config.toml
head_dim = 32
vocab_size = 771
activation = "tanh_gelu"
norm_place = "pre"
norm_eps = 1e-05
tie_embeddings = true
init_std_qkv = 0.0395
init_std_o = 0.00805
beta1 = 0.9
schedule = "wsd"
decay_fraction = 0.697
seq_len = 512
train_tokens = 111700000
dataset = "wikipedia_en"
Each number is 128 + 24 x the weight over its row's rms, rounded and kept within 0 to 255. Layers, rows and columns count from 0. The size above them is the row's rms in percent of the matrix's.

# layer 5 MLP up, 640x160, rms 0.12, rows 272-314, columns 0-79
size [114  96 100 104  92  91 112  92  92 113  92 107  92 113  86 106 103 104  91 103 120  88 100 120  94 108 114  96 112  94 101  99  97 100 107  86  94  95  89  93 109 101 112]
[[129 164 120 166 111 165 131 124 177  93 137 141 109 131 131 126 111 124 127 126 138 115  66 118 121 155 107 153 135 107 152 109 150 144  89 160 132  83 115 101  99 164 129 109 155 121 100 124 136  90 119 130 101  99 104  98 159  83 113 132 178  73 134 125 148 100 103 131  95 145 145 118 142 133 147 135 140 129 108 146]
 [134 127  91 169 173 119 120 139 105  79 111 188  87 116 121 152 126 122 125  93 151 105 111 129 109 123 174 129 152 118 145 135 151 120 122 157 149 104 103 113 118 106  93  91 185 126  99 148 153 150 120 127 112  90 129 164 167  86  77 148 168 131 125 129 110 120 101 154 130 162 134 134 185 143 179 115 176 167 141 108]
 [176 108 141 174 171 141 141 121 132  79 106 113 132 145 124 140 136 117 123 112 120 140  52 191 100 126 171 146 178  93 142 134 139  79 136 124 141  89 136 138 124  93 163 132 163 112 124 128 108 151  95 134 139 112 122 133  91 148  62 141 129 133 147 107 113 131 135  86 116 116 150 142 114 121 166 132 148 164 133 170]
 [145 155 131 141 140  99 139 158 138  99 106 198 132 158 126 149 137 125 117 141 151 121 105 141 133 116 151 130  99 117 108 147 135 133 143 144 108 148 141  67 145 151 149 152 135 129 162 123  54 118 111 130 122 110 110 122 121 140 123 103 139 138 149 177 139 136 128  95 128  97 141 141 130 161 116 124 130 161 138 147]
 [121 158 140 151 164 128 106 200 126 100 115 148 110 152 150 193 145  90 103 114 137 123 147 135 112 132 148 150 134  77 169 101 158 128 144 160 140  82 106  93 140 130  93 105 126 127 140 126 125 143 125 133 128 127 115 131 150 117 101 100 129  95  73 156  87 140  94 121 111 108 155 158 134 137 160 120 165 148 150 122]
 [127 127 127 143 136 152 120 113 148 122  92 125  75 152 205 152 154 131  95 100 130  98  87 157 125 161 149 171 146 152 142 123 161  85 122 160 135 113  78 111 122 124 139 119 133 111  93 142 140 113 122 125  81 126 125 127 144 129 125 128 129 102 102 123 129  75 108 133 104 122 140 171 111  99 128 105 105 142  88 169]
 [166 168 140 146 141 121 114 150  98  61 113 193 114 165 153 116 148  90 151 116 138 137 112 148 153  94 132 148 118 134 161 115 133  97 123 141 139 129 120 116 135 150 115 122 124 144 109 162 106 111 137 139 115 131  98  98 157 122 126 128 165 104 150 107  85 114 128 102 134 143 129 104 115 116  91 127 157 188 129 161]
 [114 173 114 127 182 151  88 124  95 106 120 138 104 122 109 109 116 138 141 107 172 108  76 128 145 109 135 163 121  99 148 124 132 124 169 117  81 114 136 111 137 170 131 112 121 111 111 116 109 132 110 138 165 155 150  91 144 141 115 126 127  75 122 146 152 123 105 110 121 163 130 123 152 145 172 149 149 158 150 108]
 [112 113 158 142 146 154 100 154 165 116  98 160 129 104 151 192 115 146 130 126 133 101 136 133 118 123 160 135 127 105 126 113 108 144 142 120 126 135 127 110 132  81 110 109  93  82 159 154 123 187 100 139 135 110 117 179 115  91  89  83 154 155 107 121  93 103 145 136 115 104 173 180 161 140 140 159 117  97 166 146]
 [135 107 151 134 118 116 124 132 176 133 120 160 130 162 116 154 167 148 104  66 139 148 147 157 193 141 139 130 139 118 166  92 131 116 116 116 125 112  86 136 124 139 139  91 145 123 112 115 151 134  83 156 113  89 108 183 109 112 119  94 146 149 144 115  80 128 156 119 113 136 146 120 149 117 157  87  93 184 119 146]
 [142 170 128 119 110  94 103 148 132  74 114 202  76 129 128 123 146  87 150 128 131 131 148 126 154 125 150 134 154 132 148 139 165 136 114 164 108 143 116 127 154 145  73 120 108 135 149 173 123 101  98 123 147 134 112  90 178 148  99 150  99 129 156 133 125 131  98 119 116 157 143  69  77 132 121 107 175 154 181 155]
 [162 140  90 156 109 134 138 123 100  95 142 197  98 176 136 140 107 103 120 123 173 115 134 128 143  80 119 125 148 174 124 136 164 116 122  97 110 140  99 114 159 111 140 114 155 115 130 149 125 127  84 144  91 103  74  88 154 133 115 130 139 143 158 151 135 118 123 134 136 163 144 153 123  91 122 107 144 136 172 161]
 [123 152 150 118 133 135  95 125 104 148 113 138 100 129 179 144 119 141 166 115 115 157  73 155  96 132 161 160 121  59 163  83 127 133 136  97 117 110 102 119 118 136 134 123 163 154 162 131 110  92 114 112  97  97  98 132 175  97  78  90 153  96  76 145  67 136 144 142 124 102 150 144  97 134 115 121 151 141 113 125]
 [117 126 119 123 171 133 113 218 121  68 110 162  92 163 127 162 119  85 166  92 121 136 115 151 102 103 133 146 159 114 133 120 123 111 158 139 162 107 120  98 131 135 117 142 101  93 152 118  86 126 103 155 119 149 127 114 132 131 119  94 125 110 104 109 130 155 141 162 117 114 160 151 169 147 106 103 140 156 165 129]
 [124 117 145 134 172 158 128 154 125 111 112 167 106 139 201 163 147  86  87  75 183 115 108 127 142 113 126 118 109 121 139 111 140 134 133 107 168 102  94  97 162  88 118  99 160 164 136 119 170 158 138 130 119  65 127 151 136  77 128 130 160 116 136 137 103 104 153  86 146  89 155 164 165 156 119 123 116 124 128 129]
 [114 136  97 154 150 119 101 122 131 106 129 191  94 130 130 122 134 108  86 107 115  86 132 145 146 112 178 134 150 114 135 150 155 146 130 135 136 108 108 128 149 107 115  76 175 149 103 115 139 162 129 124 107 105 124 131 128  90 129 133 136 100 133 125 120 124 127 164 141 162 114  92 170  89 169  92 161 159 119 143]
 [186 160  89 127 153 101 144 186 103  97  74 140  86 129 172 169 138 127 121 107 138 135 116 152 131 135 147 132 152  92 167 137 153 103 188 125 136  91  89 130 142 132 135 113 138 134 142 137  93 122 126 163 115 136 110 130 154 127 110 100 144  27  92 122 101 129 134 134 130 103 149 140 110 101 114 134 136 134 140 134]
 [124 154 130 118 137  88 123 155 126  94 120 123 133 159 144 188 151 108  99 127  98 108 122 128 124 156 106 143 122 136 141  82 133 132 139  78 126 113 129 129 127  96 112 117 150 125 180 127 153 117  75 182 111 116 110 155 120 124 138 115 147 102  90 144 103 134 122 101 113 104 190 151 130  91 130 121 113 135 139 139]
 [131 112  85 146 195 110 127 152 135 127  79 145 101 154 158 165 132 111 115  88 151 115 124 120 113 117 132 129 147  95 159 136 152  98 152 118 155  79 102 129 158 148 131  79 129 134 120 128 115 120 110 128  91  80 128 163 165  64 107 116 142 124 142 136 123 120 132 142 125 111 151 134 154 138 164 126 119 131 120 165]
 [174 122 145 148 172 143 100 148  87  72 119 132 139 130 130 168 174  99  96 106 132 136 114 152 137 119 125 170 122  67 161 143 134  94 138 149 140 109 114 117 149  92 130 131  87 152 140 157 104 147  99 118 167 130  93 125 112 116 120 122 160 114 116 153  67  60 121 142 131 136 125 124 131 127 134 149 134 169 129 141]
 [176 179 147 167 147 149 112 127 105 103 132 147 132 158 131 158 125 124 107 121 170 141  83 163 123  93 127 155 117 111 148  87 136 104 137 105 132  96 117 114 143 130 134  87 131 116 143 128 168 131 161 124 105  87 108 163 123 133  86 133 159 134  68 125 136 121 144 116 114  77 154 150 120 139 100 142 107 156 104 132]
 [169 108 120 156 188 147 135 146 129 102  90 135 102 136 140 159 129 101 129  74 146 130 121 127 113 145 168 140 127 117 130 113 141  73 146 131 151 105 118 142 182 146 115 107 113 115 123 133 139 136  54 144  89  94 130 152 153 103 133 111 140  84 111 115 160 142 120 148 117 135 149 160 174 112 176 113 146 141 160 122]
 [173 122 125 142 141 129 145 163 103 145 131 105 114 150 134 148 138 130 121  95 137 142 162 159 146 162 172 125 183  94 176 135 129  76 176 142 123 113  94  92  99 120 136 153 111 103 108 181 115 151 108 165 100 144 112  93 103 123 112  79 144  99 123 127 124 104  97 122 119  97 160 209 168 139 183 124 149 132 160 117]
 [116 153 132 137 132 122 122 124 189  93 140 146 133 181 178 140 133 151  80 116 146 139 121 171 166  98 122 180 117 106 149  92 137 121 132 115 133 115 119 122 111 150 143 116 127 144 140 148 109  73 103 127  62 103  76  96 185  93 123 120 144  95 100 142 111 112 145  93 127 115 155 114 115 121 125 127 131 124 149 150]
 [168  93 133 148 109 136 117 154 151 130 117 119 128 169 118 140 131 109 157 115 105 111 125 148 126 122 110 124 154 155 135 103 147 109 139 127 123 102 110 127 181 142 112 105  84  91 145 156 151 101  67 125 112  95  96 118 110 160 119 128 115 157 146  98 132 147 134  92 103 138 186 121 104 113 132 116 119 128 148 187]
 [132 138 115 155 139 127 126 130 127 131 119 158  90 144 164 133 117 111 125 103 141 157 168 122 173 139 128 128 153 103 135 132 124 104 170  98 112 106  81 108 147 151 142 100 117 134 111 137 157 151  77 136 114  80  87 168 110 100 114  96 176 102  88 100 135 131 144 180 121 144 153 122 133 156 144 130 143 118 156 118]
 [126  89 113 123 160 128 112 170 126 117 123  90 102 105 115 127 143  99 125 110 172 140 107 125 139 116 187 143 132 106 146 141 152 103 153 118 132 112 124  87 161 126 172 136 126 159 155 113 140 137 108 153  92 105 146 109 147 124 154 146 158 111 137 123 118 127 156 142 134 165 182 162 155 131 128 170  93 119 174 111]
 [129 117 132 142 119 145 113 163 153  97 124 182  83 161 119 135 120 169 142 127 156 129 125 126 108 104 149 127 134  90 123 140 138 117 196 144 130 153 113 107 136 165 122 107 113 114 100 183 134 145 135 110  95  99  86 105 186 126 126 116 144 112 127 108 157 120 140 164 132 143 132 129 160 121 207 128 132 146 190  88]
 [139 158 163 110 107  92 165 105 135 135 109 153 133 140 180 135 183 148 119 101 100 133 136 137 109 140 126 115  95  98 172 101 135 110 138 160 113 116 108  98 165 132 134 100 133 132 141 129 151 156 112 128 124 107 123 132 132  83 155 117 110 107 145 141 125  69 185 107 127 128 159 128 130 116 175 132 159  95 146 182]
 [171 123 110 139 121 114 136 146 130 103  97 122 110 161 152 150 122 109 128 103 150 110  79 145 135  99 132 139 170 135 170 111 134  64 175 100 123 111 122 124 146 151 113  95 145 109 154 160 101 110  83 150  99 106 111 148 155  96 114 134 170 100  95 125 117 129 125 103 142 146 144 142 146 128 152  71 130 188 147 122]
 [114 139 152 140 120 159 139 156 129 123 149 141  94 147 108 147 186  96 103 129 133 117 122 137 155 153 164  95  86 130 160 135 130 117 118  89 129 110 113  88 161 101 122 154 146 148 165 148 124  99 110 154 131  70 104 131 117 149 147 140 128 130 134 143 119 104 119 105 111 104 136 123 140 138 160  92 178 136 114 175]
 [148 113 105 158 138 167 126 144 109 107 125 179  66 117 121 130 113 114 137 111 156 120 139 120 151 140 121 112 114 130 135 148 128 141 198 165 125 134 119 152 111 133  75 120 165 161 117 115  94 153 137 115 100 123 139 142 184 132 114  95 122 136 129 138 146 129 120 129 153 116 137 144 142 170 153 122 174 141 136 113]
 [156 136 126 140 140  94 138 158 139 117  72 106 133 149 145 188 144 112 141  94 122 143 118 136 170 153 130 134 162 111 168  96 133 106 146 160 139 115  91 100 147 153 134 101 136  94 131 148 131 128  80 144  84 118 134 145 144  99 103 129 153  98  87 140  66 165 139 121 104 112 133 147 150 119 135  93 132 139 149 111]
 [127 140 169 143 130 136 112 131 121  91 103 134 136 145 164 151 146 115 113  70 118 140  55 151 124 119 107 136 167 107 155  73 130 110 116 120 149  74 110  99 160 112 115 119 118 103 127 107 127 131 134 151 144 111  70 137 146 142 105 106 118 103  84 117  81 122 135 112 119 107 131 168 125 113 113 122 128 151 149 165]
 [ 94 155 138 162 157 144 134 120 142  93 120 146  85 177 124 137 113 145 119  72 140 152  84 126 193 156 124 130 131  94 130  91 144 147 131  90 111 115 105 127 142 131 134 113 114 143 120 168 136 103 110 124 131 129 133 106 132 105 161 103 146 108 109 120 151 140 156 107 108 114 116 114 122 154 134 115 143 118 112 148]
 [177 103 106 121 131 145 143 116 152  96 102 129  94 192 155 150 107  96 104 101 118 152 148 130  84 134 152 131 155 133 117 142 134  91 107 158 128 101 106 138 116 127 113 126 127 107 124 186 143 137  91 105  81 135 146  85 136 108  97 134 106 118 154 102 135 109 136 151 116 128 123 119 128 159 121  57 144 134 153 137]
 [124 140 106 150 166 122 107 133  83 102 153 164  89 140  80 115 123 134 134 118 140 146 114 137 128 136 154 140 130 121 147 111 142 115 121 147  78 104 107 114 126 163  84 120 104 142 149 152  85 134  84 149 152 117 113  92 178 149 106 124 131 101 135 156  95 152 105 117 146 145 138 100 172 152 154 130 133 181 153 122]
 [158 151 116 178 123 127  98 163 132 107 124 156  98 175 149 150 119 111 146 109 140 130 146 154 138 137 128 141 128 129 158 124 153  91 146 155  90 121  95 105 161 129  80 108 124 110 127 163 141 156 108 119  83  79 117 114 154 125 111 126 141  80  84 122 136 117 136 146 123 154 144 117 157 121 150 124 136 194 167 126]
 [152 116  74 125 192 155 108 142 120  88  88 143  72 145 129 121 111 118 173 108 154 118  82 146  86  97 149 134 123 130 140  97 146  67 118 138 120  75 114 104 126  93 106 124 129 146 176 173 119 167 120 158 111 110 121 150 129 108  72 130 110 118 115 139 143 138 140 185 130 132 138 121 123 157 118 104 124 159 125 165]
 [119 141 101 126 152 130 166 149 155  55  86 168 128 150 132 163 150 108 136 107 162 123 123 115 120  69 126 111 112 115 183 119 130 117 125 150 143 124 110 123 150 116  94  62 137 102  92 154 147 129 120 107 140 155 134 172 117  91  97 140 136 145 163 121  89 105 143 139 126 141 100 109 126 142 158 137 124 136 104 155]
 [125  93 147 130 151 105 138 187  88 107  99 149  91 121 133 184 138 162 122 110 135 121 141  94 157 117 129 111  97 108 139 132 149 115 200  93 141 145 116  77 149 122 133 102 122 163 184 171 105 113  87 133 142 129 113 123 138 106 120 123 130 126 153 162 139 116 141 142 135 121 147 152 147 169 187  81 150  99 176 109]
 [130 111 149 152 163 130 116 156 101 109  92 186  98 133 152 143 130 160 116  74 141 116 106 141 132  88 110 131 137 122 132 147 118 116 167 132 105 164 118 106 120 136 106 130 107 152 120 142 105 120 116 165 124 127 126 125 158  99 106  69 142 106 126 124 129 140 131 160 135 124 138 141 119 176 103 107 183 164 148 139]
 [124 152 151 194 142 121 140 144  97  74 133 120 121 158 106 133 118 117 144 141 128 152 146  98 131 134 192 125 144 121 149 138 153 110 169 148  95 125 125 114 170 146 135 133 130 138 146 158 115 145  95 143 144 125 101 109 172 154 117 146 118 110 103 112  81 130 128 117 112 132 152 122 205 150 149 136 153 153 189 124]]
# layer 5 MLP down (transposed), 640x160, rms 0.109, rows 272-313, columns 0-79
size [128 102  93 104  90  83  98 106  92 118  92 114  88 102  89  91 106 103  84 105 130 106  91 124  92 102 107 105 111  80  95  99  89  75  92  90  96  75 103  89 109  90]
[[135 132 154 155 143 154 160 113 148 148 145 157 139 120 101 122 101 146 124 154 120 102 118 123 128 116 113 140 134  97 166  82 137 143  85 124 135  89 116 103 123 108 101 114 148 125 154 149 158 142 125 146 146 126 156 118 109 184  72  89 150  95 132 121 155  99 114 138 138 143 131 127 121 124 146 167 121 162 133 145]
 [164 125 114 123 135 106  96 149 170 124 176 155 115 146 121 164 152 150 146  69 127 131 147 121 142  96 160 123 127 136 123 131 146 147 114 141 122 114 100 136 103 136  96 103 112  87 107 115 121 115  99 106 109 107 148 123 147  65  67 120 115 114 136 125 115 137 119 133  96 113 154 112 155 143 174 102 165 113 153 115]
 [158 139 159 152 115  79 141 112 131 173 112 125 160 113 129 126 103 159 184 115 136 110  81  78 144 123  96 134 148 151 111 147 116 166 161 128 121 126 130 184  84 122 106 131 133 128 170 127 151 140 121 107 152 188 155 163 132 137 138 176  99 114 129  90 171  92  95 108 119  93 131 129 123  96 100 147 168 119  95 140]
 [115 140 109 162 121 132 151 138 141  96 133 167 153 119 147 120 137 137 174 141 139 158 110 122 115 127 122 158 123 127  71 155 106 153  99 156 104 128 133 159 157 126  96 167 113 181 126 110  70 133 151 157  95 135 136  95 115 137  81 135 143 166 132 160 127 128 146  88  83 112 132 147 127 173 146 131 105 123  69  98]
 [159  98 127 170 177 137 136 153 115  88 152 144 101 150 169 160  87 116 118  90 152 147 150  92 130 108 175 129 122 140  93 108 125 141 116 181 123  88 127 106 116 110 135 133 114 129 122 120 146 141 149 129 107 137 136 128 140 123 127  89 130  94 113 144 128 114 117 144 134 115 147 138 157 139 140  87 164 152 198 102]
 [123 120 106 124 120 104 124 154 138 143 160 126 168 149 113 145  83 121 150 129 118 158 122 123 117  78 132  74  94 101 140 113 140 133 139 100 111 114 172 100 102 130  88 118 104 134 147 143 158 131 104 103 153 109 102 115 124 130 107 148 174 153 148 175 117 153 138 132 132 101  99 132 151 142 148 141 176 142 182 107]
 [ 86 163 107  91 120 165 122 179  97 133 130 170 109 122 120 112  89  69 135 132  92 118 159 112 148  92 124 128 112 142 109 118 103 145 142 156 115 143 111 136 134 130 101 138 161 118 142 137 118 169 131  90 109 122 120  83 135 106 145 152 178 162 121 149 134 143 149 108 114 145 126 156 138 114 137 148  92 134 123 156]
 [108 126 110  80 125 174 120 116 170 123 118 107  91 116 124 126 124 126 168 114 128 129 160 154 121 165  97 128 154 120 142 112  96 107 129 114 152 114 124 140 115 167 102 112 107 109  95 111 101 142 121 126 134 125 150 124  93  86 143 124 115 153 124 149 120 137 117 172 142 119 108 114 159 121 124  96 152 134 187  86]
 [126 126 114 141 158 109 128 132 100 124 179  41 114 122  86 149 102 112 147 107 158 120  81 123 134 169 143 117 129 108 146 166 162 123 155 151 126 148 127 137 137 135 125 134 160 138 193 130 150 142 121  94 145 145 127 128 159 165 140 173 108 152 104 186 133 125 181 132 138 141  83 124 157 117 127 113 149 159 107 136]
 [120 120 108 128 125 124 163 151 195 146 113 142  93 150  85 116 149 132  63 107 124 109  98 114 157 149 139 119 160 122 141 118 158 107 141 140 119 166 134 131  95 152 123 120  99 156 116 142 174 148 143 155 110 123 123  89  71 177 139 112 136 114 160 113 103  85 146 111 129 138 151  68 137 128 123 128 144 158 119  92]
 [150 121  93 168 171 120 112  98 106 125 113  91 132 115 132 170 112 101 119 103 153 124 138 132 128 154 153 137  88 132 146 131 154 149 173 150 122 127 152 152 164 119 145 116 128 109 115 117 114 103 104  86 121 185 107 159 165 138 147 130 137 109 135  78 146 142 143 158  78 135 144 101  99 116 110 122  98 163 138 111]
 [122 178 149 134 148 134  99 165 160  56 162 108 185 155 143 110 152 167 109 132  95 126 134  88 112 122 144 108 143 110 123 120 143 123 164 113 166 133 164 122 117 106 126 108 127  94 144 102 128 161 163 143 128 161 110 136  94  82 129  75 119 139  95 113 136 176 122 136 125 103 177 113 123 131 157 108 164 151 132 136]
 [168 100 133 113  67 132 150 118 113 136 147 134 101 109  99 151 115  97 134 133 110 158 154 136 132 100 124 159  91 122 119  99 128 154 108 160 123 134  93 148 126 117  99  56 136 125 110 131 118 148 144  85  96 153 117 107 117 114 166 161 113 128 126 108 159 116 118 144  85  79 150 100 135 136 112 163 141 129 117 143]
 [101 162 146 112 133 115  96 136 121 145 139 103  81 129 144 114 132 142 140  73 129  70 122 134 154 149 119 108 140 110 140 163 161 144 129 113 145  87 116  97 139 152 112 154 136 121 100 136 147 108 120  96 127 151 136 134 164 100  86 149 147 105  93 118 174 131 139 159 138 139 121 104 160 126 147 162 160 156  81 130]
 [109 143 149 145 114 121 157 158 150 163  94 119 112 134 145 162 143 125 125 142 110 120 102 134 136 161 131 166 105 112  96 180 157 137 103 115 157 130 116 160 110 160 114 155 127 146 193 138 154 156 162  95 149 135 126 113 109 124 146 143 120 180 112  94 107  88 116 133 103 118 116 145 134 120 132 143  69 119 149 118]
 [127 121 151 106 157 128 112 163 143 126 135 145 141 173 146 120 105 105 110 134 101 119 138 138 145 116 121 153 173 112 100 148  74 151  77 113 121 122 150  86 159 105 116 134  99 100 123 171 128 134 145 155 116 155 163 152 132 152 132 134 125 124 150 115 111 142  97 114 136 158 116 141 163  75  97 127 138 127 137 109]
 [164 141  97 134  97 116 111 162 149 109 162 132 146 141 125 117 142 134 104 111 151 102 109 124 132 117 148 141  78 136 169 112 144 128 151 134 116 119 106  96 168 118 128  74 127 138 144 130 185 172  86  89 100 128 145 122 143 116 123 142 153 166 165 178 114 101 155 126  89 170 107 144 147 114 125 137 160 121 126 149]
 [117 132  80 120  78 142 123 141 205 132 161 137 107  67  95 150 118 136 119 147  92 107 166 105 122 126 125 129  98 117 114 127 144 160  95 141 111 151 108 161  98 132 140 105 166  82 131 159 145  98 122 113 128 112 137 148 142 123 119 138 110 128 176 128 116 152 126 162 113 159 159  98  99 130 142 128 113 110 129 126]
 [161 138 109 178 140 128 100 146 142 125 121 137 141 170 119 119 131 139  89 111 109 149 132 135 162 151 124 117 119 112 157 145 101 139 127 135 106 127 110 143 112  97 115 119 147 139 137 135 161 109  96 121 102  80 151 120 160  79 118 170 143 109 137 110 156 108  79 139 120 104 167 127 124 157 197  83 112 139 106 135]
 [112 127 146  99 108 154 109 130 119  86 135  96 168 116 132 129 107  83 148  96  67 118  94 110 130 135 121 113 142 132 150 118 145 114 149 180 150 127  54 114 159 107 117 119 126 109 113 147 152 124 137 138 142 144  82 113 130 111 149 155 137 167  75 165 129 115 169 110 150 152 122 146 127  87 134 118 110 110 114 124]
 [102 157  85 103 119 141  97 142 141 165 115 174 128 141 123 120 123 146 108 147 140 178 123 116  91 171 112 109 115 128 149 112 119 100 102 170 168 139 104 178 150 141  93 128 114 158 104 102 119 142 118 129 172 120 102 142  93 119 131 135 110 142  61 113 141 157 144 127 143 122 164 109 118 132 132  76 130 119 142 152]
 [159  91 114 168 144 114 100 175 152 120  93 124 101 146 151 165 136 128 141  90  72 177 130 135 139 113 147 125 110 109 136 105 116 107 122 134 189 118  87 135 116 151  89 131 116 154 131 122 135 132  81 154  81 124 156 111 117 115 106 120 178  78 123 106 118 172 129 142  81  90 164 143 159 110 152 118 140 168 118 128]
 [161 102 114 111 142 101 123 124 122 118 130 134  98 124 110  90 126 138 135  77 151 124 120 115 148 109 106 162 144 158 124 167 152 159 144 132 137  85 192  87 125 169  90 121 150 137 123 121  60 174 159 165 117 146 135 126 146 170 110 123 143 151  97 105 111 160 140 142 133 105 140 148 135 128 124 177 107 116  75 118]
 [122  61 126 125 108 107 146 120 138 176 129 148 142  80 153 155 136 203 121  91 129 137 104  93 135 159 149 132 126 109 128  91 155 130 137 168 121 123 101 116 157 147 144 102 165 123 165 144 168 143 112  89 130 101  95 105 103 152 138 132 173 118 140 137 138 149 142 109 124 127 130 141  96  96 143 131 116 144 137 160]
 [125 124 109 152 114 124 125 116 162 100 140 163  96 122 130  88 123 101 128  76 139 136 115 145 110 147  93 140 145 167 135 119 144 135 135 173 146 123 132 118 123 157 118  96  86 147 112  90  94 111 152 137 156 105 117 112 109 128 118 111 134 111 168 170 117 121 183 192 155 113 151 123 104 101 141 140 175 144  72 135]
 [138 128 122 168 150 170 142 144 124 144 129 127 104  81 149 115 105 154 138 118 140 113 110 169 137 127 120 143 135 121 102 114 183 144 129 144 153  85 131 159 156 125 128 137 124 140 145 129 129 146  55  86 130 120 188 137 119 144 103 128  95 179 128 124 134 133 105  90 104 120  78 113 146 135 151 131 111 126 125  83]
 [107 157 114  96 112 157 123 144 109 129 118 110 119 123  98 111 142 118 118 149 158 145 152 121 167  88 129 110 127 148 131 140 156 119 101  94 104 138 101 133 137 135 136 149 114 176 169  71 140 126 120 113 116 119 160 116  96 121 146 149 152 125 145  99  98 109 174 122 115 163 159 148 135 121 159 180 100 123 126 110]
 [101 128  98 128 145 114 115 122 164  99 136 148 115 163 150 120 126 133 139  57 137 115 113 101 129 123 156 175 140 109 117 107 137  97 121 137 129 141  86 127 134  80 121 130 129 127 127 114 103 135 104 153 128 113 114 151 107 141 182 161 149 152 103 123 175 162 102 128 104 142 146 111 123  89 128 121 140 137  83 150]
 [ 96 106 144  83  81  96 148 151 120 137 117 119 144 106 145 124 119 128 153 117 123 128 113 154 122 148 134 112 126 112 163 123 109 120 153 129 114 146 189 153 135 118 108 133 141  77 103 121 156 156 168 127 119 155 175 177 131 149 153 147 102 104 136 119  84 100 148 137 139 131 109 116 165 109 131 152 149 134 120 146]
 [183 108  93 177 123 147 140 139 153  97  97 126 128 120 148 146 149  96 110 112 137  84  99 120 126 117 121  94 128 175 162 103  96 113 167  93 150 128 117 137 104 145 132  97 131 110 146  98 135 102 129 131 157 103 118 158 124 114 117 131 155 142 118 156  95 122 126 174 148 128 100 110 121 142 129 128 125 170  95 107]
 [131 104 167 149 113  90 151 126 154 144 123 150 129  79 106 128 149 106 115 131 105 146 158  98 109 106 171 133 148 131 141 120 129 132 110  98 152 129 122 136 126 136  94 152 141 155 158 146 131  84 128  99 158 117 174 137 109 116 163  83 120 160 127 155 134 151 126 120 120 137 139 115 113 189 149 121 162 117  99 155]
 [ 58 141 121 138 154 128 166 112 115 108 134 115 186 128 124  91 122  68 132 111 159 147 138 145 132 159 148 156 133 152 173  66 122 116 134 142 155  99 144 148 160 121 146 163  77 121 120 104 141 130  85 164 142 112 117 139 105 141 180 112 156 165  86 131 150  71 101  89 137 140 127 139 141 140 139 142 126 141 124 149]
 [153 110 102 145 139 127 143 135 136 127 104 136 140 142 149 156 150  95 136  81  67 149 175 110  95 126 102  96 152 109 163 133 118 128 122 190 176  82 125 142 135 126  94 109 138 133 123 152 140 107 119 123 125 154 109 178 157  82 105 126 113 127 138 116 111 159 109 145 119  88 154 122 171 151 173  75 134 137 118 135]
 [138 109 128 130 102 108 133 135  81 103 172 118 120 128  60 105 119  80 159 176 130 125 127 107 170 117 153 119 122  83 154 110 103 109 135 177 159  96 121 128 141 130  71 111 134 144 113 102 121 140 134 130 112 112 107 134 129 118 112 118 110 130 119 181  93 132 173 148  85 141 137 195 101 133  92 161 145 130 113 110]
 [113 111 110 125  95 110 162 142 118 154 142  91 155 120 128 121 135 124 135 123 126 124 120  95 130 141  99 102 114 119 169 125 123 101 128 128 117 123 142  88 169 118 114 129 145 153 182 126 161  79  95 148 148 156  97 121 147 132 118 145 148 115 126 133 129 121 125 121 130 120 169 130 110 107 160 147 155 117 178 123]
 [140 120  97  96 160 121 155 148  94 160 118  93 147 135  96 127 149 132 133 191 143 111  74 149 125 173  88 120 136 123 151 192 142 143 117 153 125 102 108 106 128 156 147 168  93  68  88 121 108 169 132 101 140 153 142 127 127 108 102 139 148 151 115 143 135 169 167  86 110 148 113 131 144 138 153 143 141 144 144 134]
 [120 103 118 116 129 127 165 137 128 108 143  84 147 112 101 136 111 113 151 199 110 144 141 132 108 134 109 115 197 113 121 152 137 119  79 103 108 116 107 173 164 122 129 131 178 114 125  99 148 129  94 144 129 159 130  78 130 128 149 111 125 115 130 101 142 153 104 137 109 154 123 134 135 115 136  97 135 147 132 158]
 [129 139 125 152 126 118 122 118 109 128 158 163 136 153 146  82 125 102 101 133  80 151 150 106 164 160 115 151 139 107 137  86 133 119 107  99 144 136 141 125 146 114 129 113 101 111 107  90 162 148 160  99 152 131 128 127 131  48 121  96 119 121  74 156 117 133 150 143 122 125 142 140 150 142 107 107 155 141 165 148]
 [156  86 108 159 163 109 143 175 159  75 103 145 126 171 151 108 138 113 137  94 151 136 142 154 158  95 140 122 153 130 149 100 126  81 126 147 160 117 134 126 124 113 116 115 138 128 136 117 145  92  90 160  88 129 103 127  96  84  83 141 154  95  87 137 120 152 155 149 126  88 129 108 130 129 124 120 141 162 119 126]
 [146 169 100 120 134 165 140 125 126 143 100 111 119 115 137 130 155 134 143 110  70 173 100 170 119 151  88 124 145 140 132 162 123 133  87 157 156  84 135 149 144 120 134  70 139  90 123 101 150 153 139 136 130 111 136 160 166 139 108 126 118 117 121 122  77 116 139 143 138 119 113 112 119  94 131 137 114 173 117 125]
 [116 118 194 150 143 144 161 115 142 160 177 142 151  98 154 101 154 158 111 134 151 144 183  88 146 144  71 133 104 176 133 125 158 130  94 135 133  99  92 137 128 121 117 137 138 163 113 117 110 113  96 128 127 116 106 125 104 149 146 146 100 125 118 148 171 116 101 128 143 155 137 106  97 148 143 119 137 138 114  88]
 [131 128 127 140 107 108 103 124 130 125 161  82 143 137 140 148 106 104 124 138  98 116 102 115 153 133 154 107 140  99 152 144 161 153 141 155 134 100 104 161 177 198  75 160 120 146  89 147 119 120 195 130 135 131 148 160 173 172 100 160 105 127 138  86 148 148 110 145  98  99 126 114 133 125 147 148 121 162 140 107]]